{"n_layer": 20, "d_model": 384, "n_head": 6, "n_kv_head": 6, "head_dim": 64, "d_mlp": 1024, "vocab_size": 2048, "activation": "swiglu", "norm": "rmsnorm", "norm_place": "pre", "norm_eps": 1e-05, "positions": "rope", "rope_base": 10000.0, "rope_fraction": 0.25, "qk_norm": false, "attn_scale": 0.125, "bias": "none", "tie_embeddings": false, "parallel_block": false, "init": "trunc", "init_std_qkv": 0.0227, "init_std_o": 0.0, "init_std_up": 0.0227, "init_std_down": 0.0, "optimizer": "muon", "lr": 0.00689, "lr_mult_down": 1.5, "beta1": 0.9, "lr_head": 0.00551, "grad_clip": 1.0, "warmup_steps": 200, "schedule": "wsd", "decay_fraction": 0.629, "decay_shape": "linear", "final_lr_fraction": 0.0, "batch_tokens": 65536, "seq_len": 512, "doc_mask": true, "train_tokens": 570800000, "steps": 8710, "dataset": "wikipedia_en"}
Each number is 128 + 24 x the weight over its row's rms, rounded and kept within 0 to 255. Layers, rows and columns count from 0. Numbers have three digits each. The size before them is the row's rms in percent of the matrix's.

# o: layer 14 attention output (transposed), 384x384, rms 0.0532, rows 53-63, columns 0-95
# v: layer 14 attention value, 384x384, rms 0.0715, rows 54-63, columns 0-95
# q: layer 14 attention query, 384x384, rms 0.0464, rows 64-122, columns 0-95
# k: layer 14 attention key, 384x384, rms 0.0464, rows 64-121, columns 0-95
o53 117:108146111157168120124160109100094137151150169150132141141117110163116124139113135159139083126101135171111174118103130163121129159085132148129109131098122124110108131173121131174110170073166090134165144208123144117118139106156088132163127110140144094116145102151135171140146133101110141149
v54 113:136140111149124120128194115115085158160129159115175160135160132106135139164116147074123077108139117121149121152159175116106125109107126123142135150143124142116110114143114146156139123104088133094136112143091144103123128133158107125134111080123140112148153134122122095065137122159149136168
o54 115:155117120148142114118113086175124158113112128160115143097078123105116127163126094191135092103140123135074140096096119129130134119185136147125109105139077126121161138106109109079109134137114103147125182134109128130132105109125082096141180112102107111113101115142142150127157157104095115116
v55 116:147158132147078146074110141149132110142102149132148183160151144132161126071127149147182148146131104138098135137104101132111139145142154079184185161187118073148113124155162136087099134131111140128125106130092120150116136106118142123149126125123166130120107117150134136107139139121151076132
o55 113:114125117157128121126165137169124139147139125096112096113130162117115146166148097156119104172148142124132158154125144113102127108133135138136097076070139129139177149130124123102122131125143144102174158154142118101103150111173144160144140107138101062111129159137118113162080111147089129163
v56 125:110161132106087092135155113136121142153086148055107131143157170136144133144162145118115114105107106109091129143113111118116091092129189156138147148098112118124156201151146153110104140114116160143140102119095169121152150155136101120150070106145141125131128169151105116165114115111108111138
o56 117:111114108171153131086097081134109109107136086129131160186082144072141101170131098119109128129137129161095130142123170143129118156134116138127063076105139120125091136148152122154161089140086146131132119159128110098151102132158137128111163128120141130106147129085124113106100089103111095122
v57 120:126154125135090119089122128117131091155149135114105105109140132136144151162140117149119111103140150106102122115150111152150114113129104144126137094090115144171130095135104165110129153105118137123102150153151119130108101146110128103133135142142137151131111119091133146121155157076105132146
o57 117:121105126134159134109112091109139137138076128178094130144108106080134115127157148125103099142094108099140128137135142086136143171137146138154150121140130151146130138132152120091124116162123123117190162119127106127113109097107100128098133106141100153122138162117131118117130096127127107124
v58 121:135133149140117126133131107118110087141148182144133117129146127148125109116046172112123109101140113082153133110153109122138149168107155125117134134138118117135131129132112120133106112083163164108089133121096117129088118147078179148142111168106082130155117110102108097141140110188151128178
o58 114:113074120120125114133175151131140132140100144142130107130130182145106114135112135148140132148139146148095114146117075114083117133140145162147122128103160147139156177135180082136147097132130128162133126139102110158131151129163109116100109110173137111119160135127146149117134177111142133115
v59 125:161134115142153136132124149124123122110123128172135124101149117107070149110150122149095106142112137166145069114127135118161105163129102155162142169155106159146151142108131128158124113144091119116138109149152150119143170141117149164156138161124130128109119183118161120104149107121093162130
o59 118:079103127130122153132134125109103127177104154104112120125123108074125117095125147170114158110126111133094124133123151161114124149116141142130140143114151120117101111116155103094165120100156134137105105136130141066097150148140095119101121160129107153128138104145197141147120118099143158177
v60 126:118077105111114082109108132154147139158092119130131104118105093171137150138117123132169129100117169124136092176121136123137112111156146123147125158146090116121118119127095147150122145130171134068153122113112111148161103094105129111096142135111140121066132084143144100123162126114113166090
o60 121:133127156155144150148149156151110137127164103123117122129144132113092169073121101144109134130145110104135131073130136138140134133124126103088111104112076170100134122146149096113168136150171114137133110123092165117088136141136101115179120163181147136138113100098113153134111121147132133120
v61 126:193108140098130159165146118158121132108113156137144105126140131128138104117080103104130134123140107132116135125101073153132112143118124156118125139121140137111163169121113116079151121108116167140105128132102175160138122112117144150085184146134124142105137141058129139097087137111138091118
o61 117:107124116195166098147149105123151137129095120124135122165130111145095139115148162139118111150119133124167134142152164118073135129099140110174136123117137089088085105157133169133136142173155139097109142106111132109120102154129139105194124141140142132169111135160152159107118137141153182124
v62 126:104145152137142116114122143125135137157143161098165120154155100135105136126138150155098096089123097124111097109107120147109130132116104170171127104103146150103119163122166093131122143121103120128106180127155129137168169114130147123115162126118094143152100158169146119167129115105130096112
o62 115:128160124108108157095089110104164145134122111153147139090089096118136083112102144144094108176124175159113170133113132161134123108075146159093150160110133103114135089099105133158116150164177123131151118134127119085121137116157108172138138160127108143097124118095109148148159160148144120157
v63 117:092174133132116067108144113111170130156149137116116140109106140128116121101159119084148116112138129103090123113129165129114161151087097152149102141096160132150106145123113118162137126171115139168173142129158153143152108135172142122106080122136153130108156166071135149086139148123109153110
o63 117:138131120106126133125108147138115117104145124136105138095113115104119135125154134162102136126143145161147100122128085157161171098140107101128112124168086179157160084156124148102158173086143111166132143154102138145152138158119147168107152145157125149146098130131076096130153082131138118154
q64 076:138122129108164148104157134121162164083135141146154091144101116102135083095160118173109115130121152151128114099139136161130164093100147133135131116120199108127161148129112116095095113097128099118132130128130122102143132142180109086138082115112149152150182073154135125085096111119128144120
k64 071:092132104124134098137145172117105152159134109085115185147134147148078120149102121131152128117127112129124123145086137112179134146181156147141121101113107116093113123069122155094153165107151100084097159133101152159118103128137142123131160091125132104118098162130081135126159116127145115134
q65 093:126119091139155145140154099107188122140129137130159134135096077094155135114149161105102099135132117128140114124139136098141121114133161140154133122119143148150163160110135107158078137114126131157109085105121146122124095111112137123167149138164138145117120151108124154120147134100127149121
k65 073:161099112129160166095166126129138163104133126179104153098122164143102158163147096129093123096121088174104094162074132159107112085151095121104160121135127103094100100146135146110141127110135093103111120129147133196085120134129183113111120061113125119062158141116124100084112123123138108141
q66 101:094100152159158157114150149087073112134111129089160162100149103106141134124148151147142142133134134107141142121154157091124137111099170148137109170125185096132107148164119131150066174118138112089089127097104117125101118153091115133184153176143169125125129115130143126139118117108123081116
k66 115:116136156139143130117135114113109161128150145163119124130159140109143148160138082137147112122153082179114163167116121105132143123108185143114131132137154101134149134107107107132169099087153151124175117123099193131141118139128190092111118116123142140117127173050169113135119130086113108176
q67 128:091112156174167149120152126085124151183107112115148143145141114099134172113143120123103116105096154124137115139151129099091140107106143105157129115158128144118203111151088128153070145136150158119118140100102148143154095132107123148147157179106150125094144110108143085093119135107123132107
k67 090:112113124170129166167139149132126156102137123157151101092135154126119136136110114151145155168143116131161154161120142109135162110113165129115159178131121125147151157088086151084127132072142095081118133146102162162141133148145166169110104138158142122124126146097117118156137119093117134161
q68 096:126139175154113136156177133119123138134144133093150146139135140116177153104146096090116110140088136144112110114140106147101187130146149149140162127171135148105213131140119104147138093148148156118103159095080142136120113138085114173107143174105132121099160124109092068082110130124109115132
k68 091:111117084153148138129098142084140072160112150121173119101138149129126093114099171151113114143112116135136101119133118090143150078119107130154104081137154108127112143081096140073106127151102133130110184105148132177125145171130082113121108127082099100199135151109114105102130129120115125111
q69 104:129106142122124091171132146166122124117134108116128134143084156122071131103120110117125156125116126165106072132128083113138118123130099161129202121146074127104150135138169159163176143111130128127145112129128188128160136105124164122132118160143130086098084143146131155143055106138143124133
k69 105:146096113147144139110139156128134161150120120113146084091111090154164169160077115124154123113136155131155167154078150111095125129141145123121131156171104157144145129125082139126140108134154084075118101163114173149154114132137153116104117137133162134106118129113066129150112111119122108144
q70 110:115102157124141144131131124149096091147123103093143141093139105120123169134098108125086146162097087112127095116151138102120111123110119116143131139132105163137113130142123132156102092103168159131085120111119158131075128145110084138155115127139137136130121161106185099073151086127104115126
k70 110:127136158156128112118106083134122128139140161120156128137111091135117101144108069169101147097140148135150165150144124165141121131110128120118136131114161116133103131148151117139131123141148149141121093172114142141131118153128108110159108100111141172170112145092159147145127137115139123111
q71 111:093109146129167127118068079114155124125148126115134133125117081113144069109117138120102141140133118126104146110147141123132115102157113110085139133145127106126083128082098134129097146089156140129127133170153098135116141152098121151098161158098123125121111107128103104111105129085096090124
k71 102:123121166171159131110178142119146142122116097108121100155124079143137102153153123172129132161144152153140145155120174124136133117162113155046145108126116157108142139156141141169115128086140142142155082159082143121172154111131131100125130133103150113091126148138120134138104110107118134122
q72 073:151126156132153136136139133117135097157116166129097133166123159142108104148047124090122148145104138151129136086127155157159138112127152131108107125151094078111136116143102113120117102115156162136132136166123121103124168123092119132110087095075135117133138115150148120154117122127113092154
k72 066:094114139139141133126136129136080158069151137104137162119109085115104087131151092115153071138137147101112169151134123093085124113088136146130141142130149125167120160144105129139120080076133087118169087087148121118148127154108154164136105079125115098093104154110145136095156134095136143183
q73 106:121115128143158146127137120074198109095118173152122119161136096129131122130168130176113151103161129137134107111126147142144117141137135141136104136084141113148145147128143146090094095117160126115170114195115113164151139134159148134132107065124150146122180108110153149106124135098118138131
k73 091:137121164129135136085136126099090175143110137104128126123135129144119094136079129126160157148148125130117172150103178110110142068124133101145068139139136091138143138128100100169149164108121123144142098115091095149118127132144200160135123167139112128130163130133122159113133152097131119193
q74 108:117149135156168163110190121108131167129119105131149153137124101098159182114125148106118098120121155127108133132105137118121145149100132124153125141165117137123162129132107127148097147139093151126089129119097144125178094122145156153149175153128118127104144138125098100115103111098150149101
k74 091:150165135128116128144152146134127138091142102118134101117140122161113132187109125168145099134112124090185131161144154202131101097146150094151139140101114167146170127134110108114112105122150096087170111130110129087118106095106167148138132165137146112098130116115115118163119134088095134140
q75 077:183139129114149162151095123135159138137170139134142123096138125133144144113117097107082135119120106141147109141112094134152107143116152102126102119136115143121111141129145148145136106163119123093143129118114135080152128103087149157063104136142127154159121184140112150144093136108181141124
k75 099:122100105124159091148139140101151071146134143131137148151138157124120092116125172134165139118139168143109104100146093158115136135127100128123117107111105123128117119146122118102101138153115146138107132141149094159144162141126120124136164144096072113123128136127094134132105149133152139085
q76 126:154153115092140131117112087135174103126159145115106097122107132142115129122111129114090163168130122142105144140112128148142115112122107119087120109114153138128019154107180116107183120135112123131163110133166083117087160116124126163098123103130083145146141154142125162147118129117126141131
k76 124:116147114109148105114129140122130085126112141108112159131135138129137106138140156144126140132137172153136113129140103182143134117176079100120173098142126133123116099168141116147131130159132127119122133132150096120138156129127137116118107164087084102122131120106130127122142164112158148100
q77 121:135104139140115118163125076111135148133152100178121126127102133083112098134163102159094143119121126117094105121129130134100072124146101120114146106140116171132112146103162100129117130175137111115144135123122071091119159113127138178107106147151164146137150121138158136039091112142093098105
k77 117:122119135114101122145137106174105169141168112088154129149120110104138107141113102129137137122105113124117171165150144118112128172106149133163142166135145099130145110154115159157158117087153122100162086110075143123141107123137196141156109173180155149109159125097179123120150144132124107186
q78 104:130164106143110152122153127109131144101094146128105088117147110101116110129172160136107097140099127150161134116106154140126135128099160171122125133117142118125172102143103128119112152100122108125164102143125111084131139131125158099173139103165137164107141149140147131124102151146156121098
k78 102:128128168120128127109145085108132082116133153086097163111119108167130127161129144088118144132147125150085147137159178142122182163133096143128123087140125090166096094117124105144123097139125123122146153150108113094154164126132192118122138102132161152121092102160162103095137099154101112161
q79 096:143115104114075164115133120151098160087121137122118148121136103170150083116108163137092111124130124123183120106134125105147127136119115128148133114142118148120124080111094135129139163134121072178127111135125140119119119120179085146156195123157126101146108142134153123100153140091137116147
k79 095:128169210129112119142095131135114100127108109131120157142140135171105094125104147116137139149118132145145157129105166121116063142099134078122102097149103120168107125112132112150144127118121176142143117128099132134107167114113081089143122129095096114138139129112126120114102090145181128129
q80 110:125149179098143103125178131114113153136128162152141149154116161113126157145124140122096098085124175157127089110157164135132158120155117152095127155173117142112125121141137069118128117155141129115126091114118155083137126144096120120153146159141163101125100131115122165136116096133068099140
k80 108:097149162150154125161131138129151143130133177102105128123116119119132100086119124122121141155130140123094132156123112153093097148080135132136084141121107110135127123117098147121107148135125148154124146122144132110182133119107132146148144109134113120117117116107142096059081156125132122113
q81 104:112160092131083154094166157113097127114093130083129127144136115145169151114134113135122183140153129141118174118070124152137155101162116172143092128114121096148143132068168142092121161103133139123153119122134150166133182170118176154091134111124110129138122147133119138188080117107105136076
k81 102:141146127165113148142091090133147105103110127134131106098112128163102108122126142109100165126118150121113091091130134114113167124184157139111133156111091076108114098110111191119143138138065139100059167167157128129166161113107154146113171115153078104112121109118110141132171099082085141138
q82 095:114109100117174105169093144148124173134121124107120103155144151163102136125121103136145139139157143108130119142117129112130126142143165110123155126135146113088120132142125147184110124131132144127128128144076154081160146093106093139123136121106119153111144166110136088125121159122118154142
k82 099:150067138137146146089088125142114133120117141101101120108149092158098105150139146124098117136111149131146121125119110137116158132138165106126125124147161135117145123176128096134137128135127128118114124153127139116136103123131086114157134107109145142132107102126080135160125141131136093140
q83 104:137150125159172168151147115117129136146148107148150145088139145106122129106177143147120176106118164088180142152096127137098107118152101151113155135124127111145113153111119113119144087082138109149167151130132157169130149104145113169164166113151134107137144131097138132172138144105101103122
k83 098:138119124112130116118126068132137116130131145134116112138133134126119147165078123126121182117110166138143111128113118125099126173104150087115166122114110114142113169160109141157136138141127142114128146141133151108126163140088177120110115152085160123113152124114118089124139116102165099090
q84 103:129130090108146171086141128110142134141139149125133092123106110137152136132096133133104143141157091159174126120124136083135158120106159137157156142084143099165170125112148083103126160115100138100113093179128113120127126143116133164128172104162148116100135125159156091137138128154141126127
k84 104:092150113123172163146139158158124108132142104159133159128135106118138102116132074119127180138152115145083111135163161129136095133146092093131113045140154098125157097100121147131158141175108097134147126159155142156132134107130124108135159108107088093110135107123129114146110132126096102113
q85 103:122178117159112147115148070138158132123087140160080109148153117112097098134169130107115143168148102127115128106146102125107176131135159130115139138113147114142113136130159101109107087131140118150127134162153093172176143133141132136078077110097110122156104123071119098111170127138176120158
k85 103:119083116148166152102151099121116150134112125160139134162116110127130166144156086129166173135134134110155157162090110133128125115182149137109173115094124124116121127177114115179138118133130129149137125121118149108118168157139156138132063138158178142105156158091145146130134141134151145143
q86 097:094143163137113117137112175156118130109083071074113153072117154103128138106176121091148123132111167121116162118088147182145129125153102145128142137114153118183161183135128120154117151082100151116121150133143153124114152152146184135141104102111126115121150140088141093112153145085124097155
k86 099:136104123125160113159150115120102141151102123102159099143152158139109117084151142131124138131100138141135133128129130126133108135112142116156152152134121096135135137143117149129145104108128138116091130100127102186178137156115146117077103150107121074119165107153094159123107128128145127148
q87 116:111120117090127139081147135124125125106152109131145102100131109114136149115105149143138135086135095137118129133133134135125143107113161125149089103165170133120156088108138139137133146143127153134132116097063128143167148137101165099103104108141097124094116161099123140129115132090144094085
k87 113:159112125124103143099139083120113120147086101102105158144140114141144134170107108112115087109124149094145154124104147119121104142117140165114129114106096073147132151130142122112114138143130143106124166165116115115177168134107140135119178134123146145137119099182133114149092128152073137127
q88 100:081162120121149145110132129095147139143144140097168093145117157135116114158134116159099107105132147104106131148146139097132132094101190111103149158117143102106091134103104127178130131124138174126126097103128062148137126123097125120144106162101154180150144150142133084097101122134120142113
k88 096:186157162082113152072165154121174110105125130118096103175137096094107129195104121151138099139151136138128123103167128118149142139124119152144168145101131124139148104121153159174096158150131151123144124081089127145144157136143146161151154120111142134100131174128148143158158162124111109158
q89 104:089080114154173127138136155150150119145129145116127166175108140095120118166149122112178134140118106150090104113143153098140121167120148104103152099118143119083124131142161150128113125139113146123119128104149096143123112122139159134137085071170127138102158141143141126121093146141150106127
k89 108:149110153126103138094113127129145179105123142137150140146172107169114126176151119149156129139149137136181148170162157138087161162161161127143157124111157126136133122146119103115090144120134106125119087134086108133102113106147107177123139152069191143123134154123076162155101151128135089162
q90 098:134104104130141154120151121076124150151130102130113136140115147144155142111142122095133194117094143114148133146111172118154140134119099120103129088117115136176128154105164116097174126117130165131118132161129095137145186148133147165075100101132106144134127090134110115120086162141125120127
k90 101:119101126088131098215145215113161111110175101136136149135129123113112096138120116160122173114154122153127126148126105137132126132118156133142144148150115155135101100177121178154124126115147129127142144131054178120102117061107133174138108170174101125118160110109134085147082148123132141134
q91 100:132115160100115095126127183085082126140122135097160134120118112082093103129155135113126128125132151155139127125156130135136111117115136137142150129115114155128120155139100123093140155148165152153126117122078163155084085142138106111129149120117134117143114154137121095089161125126122154137
k91 103:115178140150107120121172167148123173136111111065133102129127143129117143141122139092140136122108164116117155121085159142144117160078161138106128121132127138166100127139100112170133093139172120147118107142121131154139124156121133112119124146108131145115147156090073126100130132144127163119
q92 099:138127127125116111154119147124108116115109105122167150159120151138129161109153104105151135125141090092113140118174116102133111145142131075131113160127133134117102106129100132096081105152154118099171126165134115135116165128067138122154121146122136093154147140140086103137112147172122141121
k92 099:134104103146132108162119136125130129131137109136141128179149148089130139169133129106110115131133145133161114133169139124124160117137127138145109106170140148137121136108121124115150069099105165131127132140140107125127181089164107110106117108168118099133138110090140127141140149142150078142
q93 103:113124156136125121138163136128162112162187098156117114117113127124125127093166129102102184147109125102097097094147123116118138124119171116163125149157163130177104139108139133169106176117135097144147137117159073157137122103175093163085081103149127104181162141151079151124132144112155147119
k93 107:135113130128134074130140081173155143111115113193106159144160136097126168174158112144140120148147130156163066145075155124145120082121142137114139085143162106134122133149129198095143139109106106139145123116146165133083153114124140168136162112144159149170149103133176112159104119145135068129
q94 104:135129133118118123122130139130121159144111156115089116115142111169129137091089146140126116113136150182128191113183161133126138110130150103159141102077177085126186058117206133135140155107141136120135137159111156111107117123133151160124118123138128118124117112087168166146176125147142096117
k94 105:124107060126100109138136153156080144129103089121106122148136129174100140087113141172124143116162106153102116084154185110144141100095139122131113119117128130135138124127181097133119115119157108128095118144124085121143127128115142150169107129130125107148139114130150135128122146114123149121
q95 102:130146139125174127164132119159119111111139160117102143136162136109137095130124126147170097106143102081079147167142103153101128105128122127159135122179103126182141137127110139108100102137108065135111114159170119106128137139158183110139115111161131144134126146114159090140097129121173165100
k95 097:100137150119134182081114153140179098148120129108152121125095125100105125132117132177129146154096141102135151135141104159143105174154071124121082130112140097155116120093179090133147132120102143123113138131137088147138127096129102096122100116089157130131121172128138140134115138089129134112
q96 098:140134157133144150186109166176103133170109082121129163101116147158124173095136097081118116116106161108112159151141098072098107102142135098128132104110152141106139135141117080078069152108117143069121104118091192165186122128108135121126156176084133112135135134100140130129169130131149129103
k96 104:123139126118164109140164183114117141127131145114160102098133138144127093155089113130147144113093118113184104148100144158128148073117178143095127126116123120105111156121128143119122130138168119112135123141125108131128099133101120084121116153134101085149152116149140178165109070099094120167
q97 109:126104132103132138138118082115149130071146110141096138120144113124079168124145118122151106136091115098134127166127118129124122132138100152129111127149153142148100193139136118142126138130100125135092116096100149143145127117164133123172113100120131110073177133135120169154140149130103178114
k97 108:144151122115099147099128130090154149142088121142107070130153155156123137123164134111140087117092126119139185121120132131086100188083132091132092124146108111159094139142149123107177111117130086122134115123125115112126099126120119120100145119123107109151130162126111142132113165151135123123
q98 106:118132126106123105159111167108115103122114098159115161171128137156122101139156151114196111152125137133128123151143093137123089114144055126129133064151089143102127160154124144109123134130164114087162154107113133174115119117124119126110128152119148133078088113130111106116159108102134086119
k98 102:144109123120101145145113146136100152140120114107172089111099133162123131148130150164104143141115113115138144151131100122085157176097149115139126186127144129106120165130112153123139103124171075167143141158128140138140105107100088138110129160143136176148138157126152131145141167147130111111
q99 113:134122113154130131128112158152152134160132112108135134138140132150128145138120104129099146132141112101113173117134112112135081129144108143112141150142126094115132129122116107155132154121142153099131151142141117158088145108093156077124101110114177102110126103113159098160139125159145082141
k99 109:163084114133163142127106129149134097144092137155097069136135092111141092135079134143105130159152141094138122134116146094113079160121157152167120108136136115140112112116155118149126085120152097116110129099140106127109119096146147150117107142134136138095158195120142147123112121121107158117
q100 108:130148083130128141138108132117143107128107131115123141129158118158098127106087150111156167110130103169155146100150138062115136127132110122110140101171102082130089087129172112126125149156121178138122143099159137171126131104148147135164131139117126125133084110147109097156126103136126115148
k100 104:142104081110128138125135126176118147131138092154162103141186095145087105154114160092119173132121120145133120125146166135118106170186106114123153105102106136131140160097117129092118097214129155125139110113107152133071170116157155144125133153168165128105105146065134086127134130153121171152
q101 104:117081149105152109154181102204140101139132143156051122123143091152140127149128143096152126114111090150168119146067138178128104156183088156117129116174142114134151127128130132115088129198108131163138111123111139108107105121150142128107139161137097127160099131133091107120147147134123121092
k101 105:153136184144122114113122154112141103143121089111186150147100146128119099093116125129120159091116135145168109116150102122132127133120148133160145151125136154136099142106096119075143118102120123155072160143129173118125077124152098134138111122135179084139147150164113096103122149103159174069
q102 108:139104088141146152070158106107144103105117120083166119115133156126142109115114137083068121121133125152126158114121138118129125154111100170140121135147127183117151123122146135138168149114103132107114128163132145156175134115165111150139138122124095111174091140125160143127132134106141115115
k102 105:160122107108193105111136094141165088177157121159105128094154122128160112132123104142151108111105134182110125142136140094128145127131121102095133123153089168094145180125132155081147099137112106127118152133162165096105184156121129126137161158142169122106114095106126123132148143105125124145
q103 096:111125128119113140117148128109163083095117186152114111133080124131161114105172126134120133081158106164114124126068126125151107142105146153128086127121110153110156118147116150127116116125121065117162140157095108069191145116143116177093140125147077095151118083146113112114141152125112108112
k103 094:110147148129127121147144087099115146118150098114123136144103135142122129117112148118132147141066112125118116132157136131076182105161111114164106134189143163131148116152140108125131140102114120148109154121181134094129084145120126103126148091144119144126107160132134120129134110154055136113
q104 101:129101099141097128126116133136151125139146149141174114093132118111122125135169108099095138185177116134136113127110126138148117100071142143115122126125101159093125135128132101103115141136144116116140121126126119137129192150125131112127138167131137129119130115160161099093124098154092152140
k104 100:134172147130149121117116153116093109129151114131143155098109102083111100160097152123108146085140158125096127113147130145147089109120141111136130111116122131117084139138137145186113121159112112106159125133160124120152104117116142156117141146144121155185082100135146085127124100123132102152
q105 114:142143144131125159123164103135118120131163094107126149101105111140135137113111107070104123173135113148118137115121126119099173127149145139123103151137120139153120145137160134118136126131134168130122147104120170087103126157116141108101137103156115113147110133165089144132180109092148170138
k105 108:151129161108134174108132119146106135150107161094125092110111095144167115136121170164130115120128124125116099110127119111161090145159113142062109106146143129161156169123086114159143096133104123144109150131154108123127105113122119117151129097110154159089112098132147126133084131137115157105
q106 108:138139123117173110168074136116189134110134113173100130155158123112136081158150116131169158130125126101076116183169147089097123154150156099117120089138153105156133139141101131147118150060176132120111097131137119140112120142078127097082137099121116110141171156108130105121145135118105123160
k106 108:135104124107141147135093172140165156074126153139129127159123152122089117149171122105132136137118126114099158142130113156139129113151133189115116157130126110121129143090158132147110155085148128131138139099124149145067104114141151124124131116130112135128165179170137107181139108102100105110
q107 100:136123170117109069095152149137131100130131147111121123136111148103057148148161091184112167158118157156142138127201138134117123142141146124141128133110129109153119123148138108133122161121162125097105115103124133145111121135124136114181086094139137105136152108153122178107106102124129145139
k107 102:125060125154154101133143115118111156132129100169122097140125148155124164115151085110128071111176096113129121107123126096102137138136125166103115134132111142126113171117124104063127126116123116144102157103119161147093129106150149132123127157123126142120149135113105106095114101177135105160
q108 108:085119140108139106091091109149125089145122101133113129105106113131171075099103141157105105150082108107123138143113102130153119135125119136136179149142153130126107120135098118147112139124111122129136114129133117088126117111147132120135125121106137137103135135134144131110158116149130137112
k108 114:102137157109123106149096075096109121130117129123143155113113123107165126142156142087164104108124102137122075131152139182141124136161108138143160165172153109127093135177087105122135114146128138103142139138137145115104101120121168127168124130117112131110096109095151176141142123079148122152
q109 110:180122134118168101131112102139114128121130140089176120141190118117143097138132124103124122136151114135131116101132136146120122168145116118141147125107088148117099145111122124156163112129141136088147147104167114130168135156134100141135142148127110137168107150072104110113107101153125129181
k109 104:120099116129110110148135123133128149180136157106116113164169098146114127128078133154121157151139097109105100173141125080162091111118133148138123180100100118106153105134107122136152116117094145107130173134129124169122172181125116109120163116101170134133179125115161081121137142119127136157
q110 095:134109151115122123107132110160110141122164175117111175159115130137139157061112135150082166108141116123142128111166123112172157140120129172168099122153162122112127114147109099164115160123131159137124155082140124195138168131120119127070098112098106139142135107109163145116110151142084168125
k110 102:135113110184122111118110153147095118121109143142131123137112137125094092107131110101142090149149103126185134156123108139106141147106136150146132165106138161111161152145140153105124152123120122136115137144094095089132180151151066126092143121122162110147149107102127132160110106134089171120
q111 103:136095081122151093140143172139140100099126112152122134097106114055127133104120127158131122101125128134116121144090115131159105144105078114110118147097102147098101142152107131113107135097108144150144133171118108144143138132152138147132130160116102129115137143075145128157137142120108075108
k111 103:126131101120135147104130113138084152130124118103128127122121139090127126109161109165160119109120139105107115078203136166177147162123094139133123127135128156129127094178170118162127094132115127097117181137167104125110112135119087139138120142159096116126110141116119136159167167131112165108
q112 096:096143131150133144112167168087170124118140099085157170166163117122160129141144108138123111145098147114153110119193149111127140087156088135121129116141111122139134144158157123137096133120110094120112167135148123097163137103086117115145121178133156128075119123134122077115101124117121130099
k112 099:121140095121112103126132123086115113125133126127135103097135098159094170145108115156105151110140149089140166146089107134155121128122103117082091136161116107137140171114115135122140131137144116087106097131127122146116146131121116158159152138183130148124171050109148130141115146162147122109
q113 098:156142127113143185117102132095175130108112153140089101116119106175123147097155131099127142111103135121104130129115145111167105090128124174138132104048121118151139104139160152123132116086128100104112150158118158149101161112118134136146163114136128163156110114130160136121125142156159112092
k113 105:151122146124125130125085098128161113146111119148129127125133158148100115086143125179099154110097135105162154114165088104106131103116160144137098141106148084170092127108140115105131164088146126162141118142143084121094148136066133124144115085129147142166148108088150123131145133116101134143
q114 099:146098161124129101167125098169087112117128181116132128110114156158168172144135102121142196111089161136150105122141105124144130149119108093126124100123123092139104106124116147116067095147138125116113153108128084144085140130132129139153117133081096141154125167150141094106092171112118168098
k114 099:141087159147127104125119090150097150090114145105136153125130132091114103154140104088129134125145137129136117105128138147120131121126142051085142102132144140108110093141122137121190144117154136104159128091116108158127096149141098110112152189127117140116152135112133094159156166131129150140
q115 110:098128123144119124165125136112113093092140115063141111112111087135087135125112136131136136145111098121133151127150178099143117147098131124117167147108159119109121123122130121131108165113154143151089116130159117139110146128110081135151127137119163129091164105145120115120164124166158117116
k115 106:113160101132172144155125150139122119138100130156164111121144097096093122096159151131163113135142106168194179121165137169148160150099122119139142095163159108171133101134127121143098152115133124105142116113100172061080092158088100172172114067127113111130147113137135164173150154141155146108
q116 096:160126160133095123116159100136147123101105118104139116136116116177115109155140075097163136120093102130161139109136113108148197146102130116135136124119082120147136132160168136134110144114110126164073130111110122193077135138134118100125140121157149103103131140144137124113139138159120132121
k116 099:181136135142121186147140190080125128113129127159170153093120142156145145123132123102124188165122118138114155106110127087120109136100124156120112101182121155150134094110145160124132144096137127122137103116136115112125089152153060088097154123118140105125124140163102079122145131138144126137
q117 096:145104118128129102149123135149136142125127139180067117103172135143129128116123146128121109153166085141119130122139129077091107135135082140125137158124135109118128109126123157130120085118120182156140137101111128136113126130155164173137108120100136120136092126155140118184160126147102117115
k117 096:149102146123123121150106132100139158124088106093122112123106121103115092114110121141101153108125148151150118102133141097137147120175110154160139150120137135087126114106147153111142107093166143113091145134110120108115129149126101141121093130140098135119138183133156176103140138088115148150
q118 104:157088091136154112123162128138125124162147135114169147118139173127145155095140102116146146141111106119100118105165144128150134115114111084081142106153098116121072156103136135084084098166168141101126129127168119117132127171146148138108138125085132137153110148167136073159147085121090084107
k118 106:152132101122118108135104110149104140124120178118132122125147143082119076089134163128161116129118100128091104115144169118164174145150143135097119126162161137088094152140175145118141131139083140154098162096138102136162100137108107108170156111151099148104115112102123102130147155107142123113
q119 111:152158123113159131093119106166113141107116127137126131122104131164097163177124104160129147133143204181099168108115143182101174080106143138150158127103132152156147124139121130140134166088109139115152098179170141130097127092136104123122103133133140129084154096128143161144147113133122162152
k119 107:111128105144102128082149125151098145149127136140121116161102105172159109114159098122127104131123122141105133126152150156122116103101110210120149136124127106136082146083126164111134127093128156122115169135136138111109136128138112168085112151150110127146107079165112156146158155139111128154
q120 100:134095125113148107139150113144131140079111152167120117137118126131055112113101116123134105120152110131118114124145087111134131131130087149107138146149134103116092148079186151133127123107113147133137148094077098110108126147118137143094135102169070133134143085114098145135095155171120117123
k120 102:134093111136114144126118165156093163130104133087109174125103152117091177117106127163117144124144142109116081125132115115114138114171129152186174158144172152105147081154154148097099130154127144144134161138089151102116157155134114091151144141105117116140137109075136140137144138132109147124
q121 102:147145125130119115106112136129123123057111139141095074174162124096126140087133136180145135168135169128129129109112139157129141164159093151109145145125137138128140134100198120115170166130115116128153151087095132108133118133153118151114121152117132118164086152111143119116135113125133127114
k121 105:123130109158131114123138126140099120148112121146122135152125135126129074099104171127145117152125151108136087098152158090148095105157110134155123166127115140125122126149105146104094110135096114102128159152127205117118168147140146157168141118117107093146159102122123138120157159122093134144
q122 106:129141135132104145119119163142121134110156165113093157155108172104141140132146098131121161115115152125141159118174155121115131136120134141139153131085112162117152121141107119145153123120096124167153128107103174113117112139140158134150123104080118082113104142144045114122116133088127123143